Weights of a small GPT-style language model, trained from scratch on English Wikipedia: 0.974M parameters, no biases in attention or MLP.
Each number is 50 + 12 x the weight over its row's rms, rounded and kept within 0 to 99. Layers, rows and columns count from 0. The size before them is the row's rms in percent of the matrix's.

# layer 2 MLP down (transposed), 256x96, rms 0.0763, rows 207-240, columns 0-47
100:44 30 72 36 26 58 74 49 47 60 69 50 49 60 71 55 77 44 45 44 55 29 49 46 61 75 62 54 75 43 30 54 49 51 76 44 43 70 41 53 53 37 42 59 52 51 27 46
087:29 64 51 44 45 46 83 47 55 55 85 44 57 63 63 43 39 42 56 60 41 24 56 62 55 62 39 56 63 38 41 31 45 53 53 71 50 38 50 64 36 33 64 59 43 60 59 53
099:65 40 49 56 51 68 62 62 47 40 43 42 59 47 49 57 38 19 72 55 51 45 46 30 59 47 40 56 58 42 57 57 46 53 75 76 42 37 53 44 40 46 36 62 47 40 48 60
102:79 44 58 67 35 67 53 68 49 57 40 44 41 42 48 32 65 21 31 46 44 37 38 58 58 33 46 73 58 36 44 62 35 43 60 42 70 55 77 52 65 65 61 62 41 58 45 53
104:41 55 67 54 33 46 54 42 47 51 58 51 67 28 59 40 49 48 52 47 47 58 52 54 63 56 39 39 47 48 57 47 49 44 64 42 61 34 50 37 63 55 49 45 34 46 52 53
103:54 48 70 54 46 61 65 48 54 54 54 35 50 50 47 39 59 67 51 66 47 46 52 49 45 44 41 26 43 30 65 54 65 42 73 35 14 43 55 56 57 48 70 74 75 47 48 43
093:32 45 33 64 71 59 71 56 45 62 41 47 55 52 42 58 61 35 63 59 63 47 36 48 48 73 50 39 50 76 61 42 51 52 38 52 31 59 56 56 11 61 37 38 38 47 59 41
101:39 27 60 59 48 61 44 41 50 43 57 57 47 60 58 51 52 39 44 68 52 40 43 59 54 56 57 52 28 77 40 47 68 62 45 67 35 46 66 60 45 46 52 48 43 56 70 37
098:52 28 56 39 42 57 67 75 60 45 58 62 39 54 63 38 60 47 62 49 49 52 63 74 43 54 48 51 34 78 67 38 43 42 33 40 45 66 49 39 37 64 52 31 30 71 60 72
096:40 44 30 56 57 43 57 45 67 27 50 37 40 46 34 44 45 58 54 38 56 43 60 23 44 77 66 24 69 44 59 43 57 39 53 61 47 44 48 60 60 29 28 73 47 54 45 46
094:67 43 39 60 34 39 47 53 35 42 40 61 50 67 49 35 43 60 54 48 61 54 67 47 35 54 45 75 54 48 60 43 45 56 58 64 59 56 55 67 26 50 38 40 28 69 61 33
107:56 42 58 67 56 74 40 53 49 62 49 53 53 44 66 29 45 63 57 49 45 37 26 48 46 42 36 48 50 35 36 51 59 64 44 68 52 52 60 43 41 69 51 67 58 43 76 57
100:28 62 60 41 61 42 62 39 65 53 47 61 64 49 64 54 47 47 53 50 35 32 40 61 46 41 55 50 43 37 24 44 84 47 61 33 50 43 42 47 60 40 48 41 62 48 52 34
092:44 55 45 39 38 53 45 59 50 53 26 52 29 54 71 45 42 48 66 56 36 35 48 69 74 59 61 50 41 49 63 61 35 49 59 63 40 50 43 72 58 62 28 51 43 50 54 16
104:43 59 28 38 32 36 40 51 46 39 48 70 55 57 57 54 52 42 45 32 36 57 29 55 63 29 26 46 48 49 45 49 63 56 56 35 55 31 54 65 45 41 72 49 51 42 46 54
106:45 60 41 31 46 68 36 51 30 49 53 31 41 72 49 35 56 54 44 51 54 38 28 62 60 67 41 46 44 36 46 56 53 52 30 56 40 55 69 50 73 31 34 60 34 55 64 62
107:50 61 49 49 36 46 32 39 45 53 58 61 19 47 57 62 48 41 48 41 50 41 38 33 60 51 33 64 39 65 68 51 32 33 38 48 28 57 62 69 53 36 59 47 49 30 46 64
102:39 54 51 42 47 41 67 35 46 67 42 40 42 39 61 71 23 46 48 33 23 36 52 55 59 54 61 53 41 41 69 46 50 46 61 45 27 62 58 68 35 47 64 72 41 52 61 29
083:38 52 43 50 46 67 50 49 52 38 61 63 28 36 45 46 30 47 56 49 37 62 55 38 43 54 50 46 47 26 57 53 43 56 47 58 44 62 43 38 58 61 48 41 48 45 69 71
096:63 47 56 56 53 56 51 51 43 39 86 64 50 31 60 59 55 60 45 38 34 39 33 50 38 62 38 48 47 60 55 65 32 47 58 48 57 64 55 56 34 43 57 52 44 55 35 50
092:37 53 25 58 63 38 43 53 56 39 56 72 51 69 45 47 26 60 35 51 33 47 46 40 46 50 31 63 37 26 75 53 25 55 44 73 52 32 59 59 48 57 62 35 36 57 47 62
100:49 51 68 51 49 50 46 68 26 19 77 71 45 32 55 51 57 40 54 40 45 50 52 43 51 50 38 68 27 52 44 66 55 48 51 60 42 44 47 41 84 50 53 44 47 54 46 45
088:59 46 33 29 43 45 45 39 51 36 38 30 49 53 53 34 56 54 34 47 40 45 17 41 69 56 42 35 57 30 37 41 51 35 54 27 32 52 57 45 46 63 54 50 50 45 46 56
098:62 30 40 68 46 27 61 29 59 56 63 50 44 62 32 63 57 59 54 41 67 46 50 51 26 64 42 43 52 52 31 53 53 54 46 50 50 49 63 68 37 64 54 34 35 33 59 46
101:47 76 45 56 33 46 67 38 50 55 32 55 62 61 63 49 70 70 71 50 42 53 38 57 65 53 53 39 42 49 21 39 65 43 44 32 55 59 36 42 34 64 36 51 49 32 57 54
102:52 33 33 46 42 39 32 59 48 61 57 44 65 38 70 45 38 50 51 69 61 48 50 56 48 58 52 68 60 41 53 50 59 52 61 56 25 65 35 56 62 50 37 48 54 40 52 52
090:38 40 41 70 68 56 57 65 56 40 60 44 44 50 49 37 49 29 65 50 46 62 27 52 36 47 64 61 50 43 64 59 54 55 41 41 35 76 31 24 64 34 61 65 43 49 42 49
091:67 52 57 46 57 48 67 34 41 62 54 38 34 45 55 46 41 63 27 63 20 48 53 32 76 48 54 44 39 47 50 25 46 64 35 45 56 53 33 50 43 55 38 46 66 43 59 47
103:60 43 40 66 56 52 69 47 55 54 43 54 55 71 50 32 41 57 39 49 55 77 71 45 50 44 40 54 52 63 45 47 56 56 44 41 70 53 64 30 41 65 31 49 62 34 71 65
104:48 53 43 42 60 52 67 55 58 50 63 52 54 48 50 34 67 48 26 34 72 63 57 56 54 61 52 59 69 55 67 66 35 65 66 56 65 40 36 50 46 50 38 37 61 32 33 58
107:41 45 55 64 62 57 58 32 37 62 57 46 56 71 33 26 48 34 24 62 58 61 56 46 71 52 50 51 47 76 57 68 57 83 28 49 52 47 68 41 37 28 54 58 40 55 46 69
106:46 49 42 29 41 32 42 49 61 71 58 53 23 56 60 67 63 35 48 59 54 55 66 49 61 35 61 72 69 66 41 44 46 47 47 53 51 47 52 34 37 53 56 35 40 55 59 63
100:64 67 49 40 45 57 52 56 49 57 55 50 55 53 70 49 51 68 42 41 57 32 60 44 42 69 31 39 38 45 24 48 66 67 43 67 68 58 52 39 65 39 53 63 56 39 32 53
103:47 19 51 24 46 62 51 63 66 50 55 62 58 47 50 54 36 40 45 53 40 48 39 23 62 21 28 58 57 63 55 55 57 75 41 37 43 45 49 50 70 50 46 58 52 36 21 54
# layer 2 MLP up, 256x96, rms 0.0765, rows 208-241, columns 0-47
088:76 64 65 29 47 48 45 54 54 34 57 41 44 53 48 52 52 72 49 22 46 43 69 42 39 36 45 42 44 48 50 68 39 20 58 79 62 51 35 43 42 51 55 44 73 39 57 52
097:51 52 60 62 62 52 39 57 54 53 66 53 56 47 42 66 41 59 38 35 56 58 42 57 62 24 46 36 67 52 22 62 46 56 50 52 63 56 28 52 53 30 46 41 39 51 25 49
097:42 65 57 67 55 61 38 43 48 49 72 56 52 51 38 55 39 46 25 50 45 47 65 42 48 47 41 47 35 41 40 68 37 47 62 42 58 39 67 37 60 55 72 45 31 62 57 57
098:47 58 56 60 62 47 54 68 38 51 29 69 42 50 46 62 34 53 59 42 46 18 31 56 36 40 37 61 75 38 49 47 68 41 32 60 68 48 69 49 65 45 48 52 42 39 36 40
102:41 59 43 52 60 49 42 74 35 56 57 36 47 55 59 45 39 51 68 29 47 44 40 41 58 35 36 33 34 62 54 62 47 42 38 38 72 47 53 39 61 48 57 42 56 51 56 54
093:40 40 40 51 40 48 40 54 40 42 60 27 53 40 33 27 61 82 67 40 54 42 43 66 55 42 39 46 57 62 37 55 50 57 52 36 45 72 42 28 68 45 63 62 51 36 31 32
103:70 74 37 52 52 21 62 43 53 43 58 53 43 24 27 56 60 40 43 34 45 49 50 44 38 65 46 46 45 48 51 45 42 31 62 41 49 45 72 36 44 54 40 43 35 55 03 61
100:68 45 20 70 83 44 46 54 60 45 44 51 57 35 61 50 42 64 29 66 41 36 25 45 51 62 47 47 63 40 39 74 50 61 67 55 60 48 35 22 47 42 58 64 43 50 46 36
097:65 51 52 59 58 41 60 63 54 50 75 31 56 47 53 39 28 62 44 64 51 64 41 47 31 43 44 48 46 55 56 45 45 43 51 40 47 47 63 58 74 36 48 52 50 45 43 48
092:56 75 68 71 47 54 49 61 49 50 64 41 40 26 51 69 42 47 48 71 61 52 42 40 47 36 58 46 49 39 53 43 64 55 27 34 37 50 69 41 39 68 61 66 24 41 43 69
110:69 65 44 76 56 20 69 52 65 39 43 35 70 52 55 41 48 54 53 49 40 36 53 33 53 57 74 58 54 67 63 63 31 49 41 50 48 77 33 49 40 45 65 54 42 47 38 49
092:61 62 63 50 60 61 33 53 67 41 63 61 40 45 57 41 23 47 46 44 49 58 64 29 58 54 66 34 66 42 60 82 58 45 57 49 59 51 68 67 62 45 47 56 61 29 55 45
089:61 57 61 75 43 45 60 68 36 60 58 38 42 40 49 49 59 46 35 34 48 60 28 45 35 64 50 54 38 54 59 31 59 53 35 58 74 47 61 40 61 38 62 53 62 48 47 81
108:49 59 57 61 40 47 45 45 71 74 80 53 38 38 74 38 32 43 54 59 48 55 52 57 28 68 69 38 57 56 32 58 53 37 36 50 57 61 44 54 27 53 43 51 67 49 41 54
106:62 45 34 46 40 44 56 60 41 59 62 37 57 35 38 61 48 53 29 30 75 61 43 30 51 56 54 43 50 68 40 56 38 35 46 67 46 59 31 40 65 55 65 29 50 31 37 33
112:35 61 48 82 83 29 39 55 66 27 53 60 44 47 42 66 50 47 40 46 49 41 38 39 37 55 32 31 37 45 68 63 55 49 62 33 54 44 61 36 58 60 69 59 44 56 66 50
108:76 42 38 60 60 63 65 56 54 33 64 47 46 45 44 42 69 39 37 53 50 55 59 38 42 56 63 58 53 52 51 66 36 42 24 52 67 53 37 53 63 43 52 51 47 43 51 61
080:42 74 50 67 59 47 64 47 46 64 39 23 72 54 63 60 80 54 46 59 67 54 50 57 44 64 54 59 66 64 31 56 43 35 44 48 60 58 61 59 42 26 52 53 46 50 30 28
089:57 67 58 62 52 61 37 31 48 27 58 51 63 29 61 60 52 50 54 46 30 65 36 46 49 45 57 49 73 40 32 64 60 45 56 35 61 42 40 47 49 44 68 53 51 46 49 59
089:54 60 67 52 61 37 68 47 50 51 68 26 51 28 51 58 57 58 42 48 48 46 42 44 68 40 68 68 74 68 28 60 69 53 50 36 66 54 37 37 70 43 57 55 52 62 30 39
104:59 51 41 40 52 60 58 54 51 63 61 69 67 46 67 51 36 19 37 48 29 55 53 53 31 60 60 51 60 38 44 48 39 48 47 28 51 44 47 58 49 38 53 60 36 47 33 80
094:52 58 67 66 47 45 55 53 56 37 55 74 37 43 36 61 31 48 70 36 48 34 59 53 33 47 41 48 53 46 47 66 45 55 62 79 49 31 62 49 56 22 59 69 60 48 49 39
102:39 53 50 34 39 26 52 56 30 59 49 57 36 29 60 40 54 55 69 45 47 46 20 48 56 63 64 44 53 52 56 51 61 42 62 68 29 53 51 23 67 33 55 53 60 42 49 48
105:72 46 73 51 55 54 45 38 52 67 59 50 40 34 55 36 43 42 47 58 50 42 37 38 38 54 57 57 50 43 49 60 38 40 46 33 48 72 53 35 33 77 44 26 61 49 46 62
103:35 59 61 50 30 65 48 60 43 46 38 58 39 49 44 64 48 70 52 28 30 39 42 44 34 29 47 36 61 34 42 27 48 59 57 59 79 35 54 44 35 50 60 51 53 50 44 50
092:44 56 48 37 22 48 53 48 65 73 41 37 75 29 58 54 32 78 19 55 63 60 50 56 48 46 52 56 63 32 41 43 49 53 55 61 74 50 51 53 46 54 37 50 70 56 35 61
092:47 58 34 52 33 52 41 62 59 28 51 69 71 48 59 69 54 47 45 47 62 47 75 46 65 50 72 58 51 70 47 37 38 60 59 49 49 49 38 58 44 44 48 51 48 58 31 46
101:67 43 43 38 44 26 43 41 61 62 76 50 63 58 53 74 34 38 59 45 60 56 40 63 53 52 65 31 52 57 66 57 42 59 59 54 49 31 34 63 48 51 54 38 39 60 38 38
112:47 61 50 63 42 35 56 34 67 45 56 51 69 30 63 50 49 61 61 50 67 29 47 32 36 64 41 48 46 58 75 51 32 42 45 56 45 59 45 55 66 40 57 56 34 34 28 39
112:68 56 27 34 49 52 53 41 64 47 51 47 53 57 42 47 47 80 52 45 61 25 17 44 31 58 51 54 71 42 64 66 42 37 56 48 82 82 18 48 37 42 46 47 41 29 47 53
103:67 27 52 56 50 51 52 54 53 42 67 57 66 47 63 63 51 62 50 52 47 19 53 30 40 56 35 34 42 65 52 69 37 58 28 34 53 46 60 63 66 76 65 59 54 33 47 60
103:47 62 61 46 87 70 48 42 41 42 48 45 66 52 50 60 49 45 42 42 43 40 51 50 44 51 57 59 45 56 39 45 41 38 58 57 53 42 59 47 46 42 39 56 49 64 29 47
109:56 57 41 55 54 16 43 47 44 51 47 57 45 44 62 45 41 57 40 42 64 21 30 49 39 65 57 33 64 55 70 58 52 48 50 67 53 48 46 35 35 48 53 41 44 64 53 45
096:47 38 42 74 49 28 56 74 80 45 53 48 52 54 51 37 59 33 41 42 49 38 42 62 58 57 54 42 52 59 60 56 58 55 43 66 42 57 33 38 58 50 32 50 28 57 30 58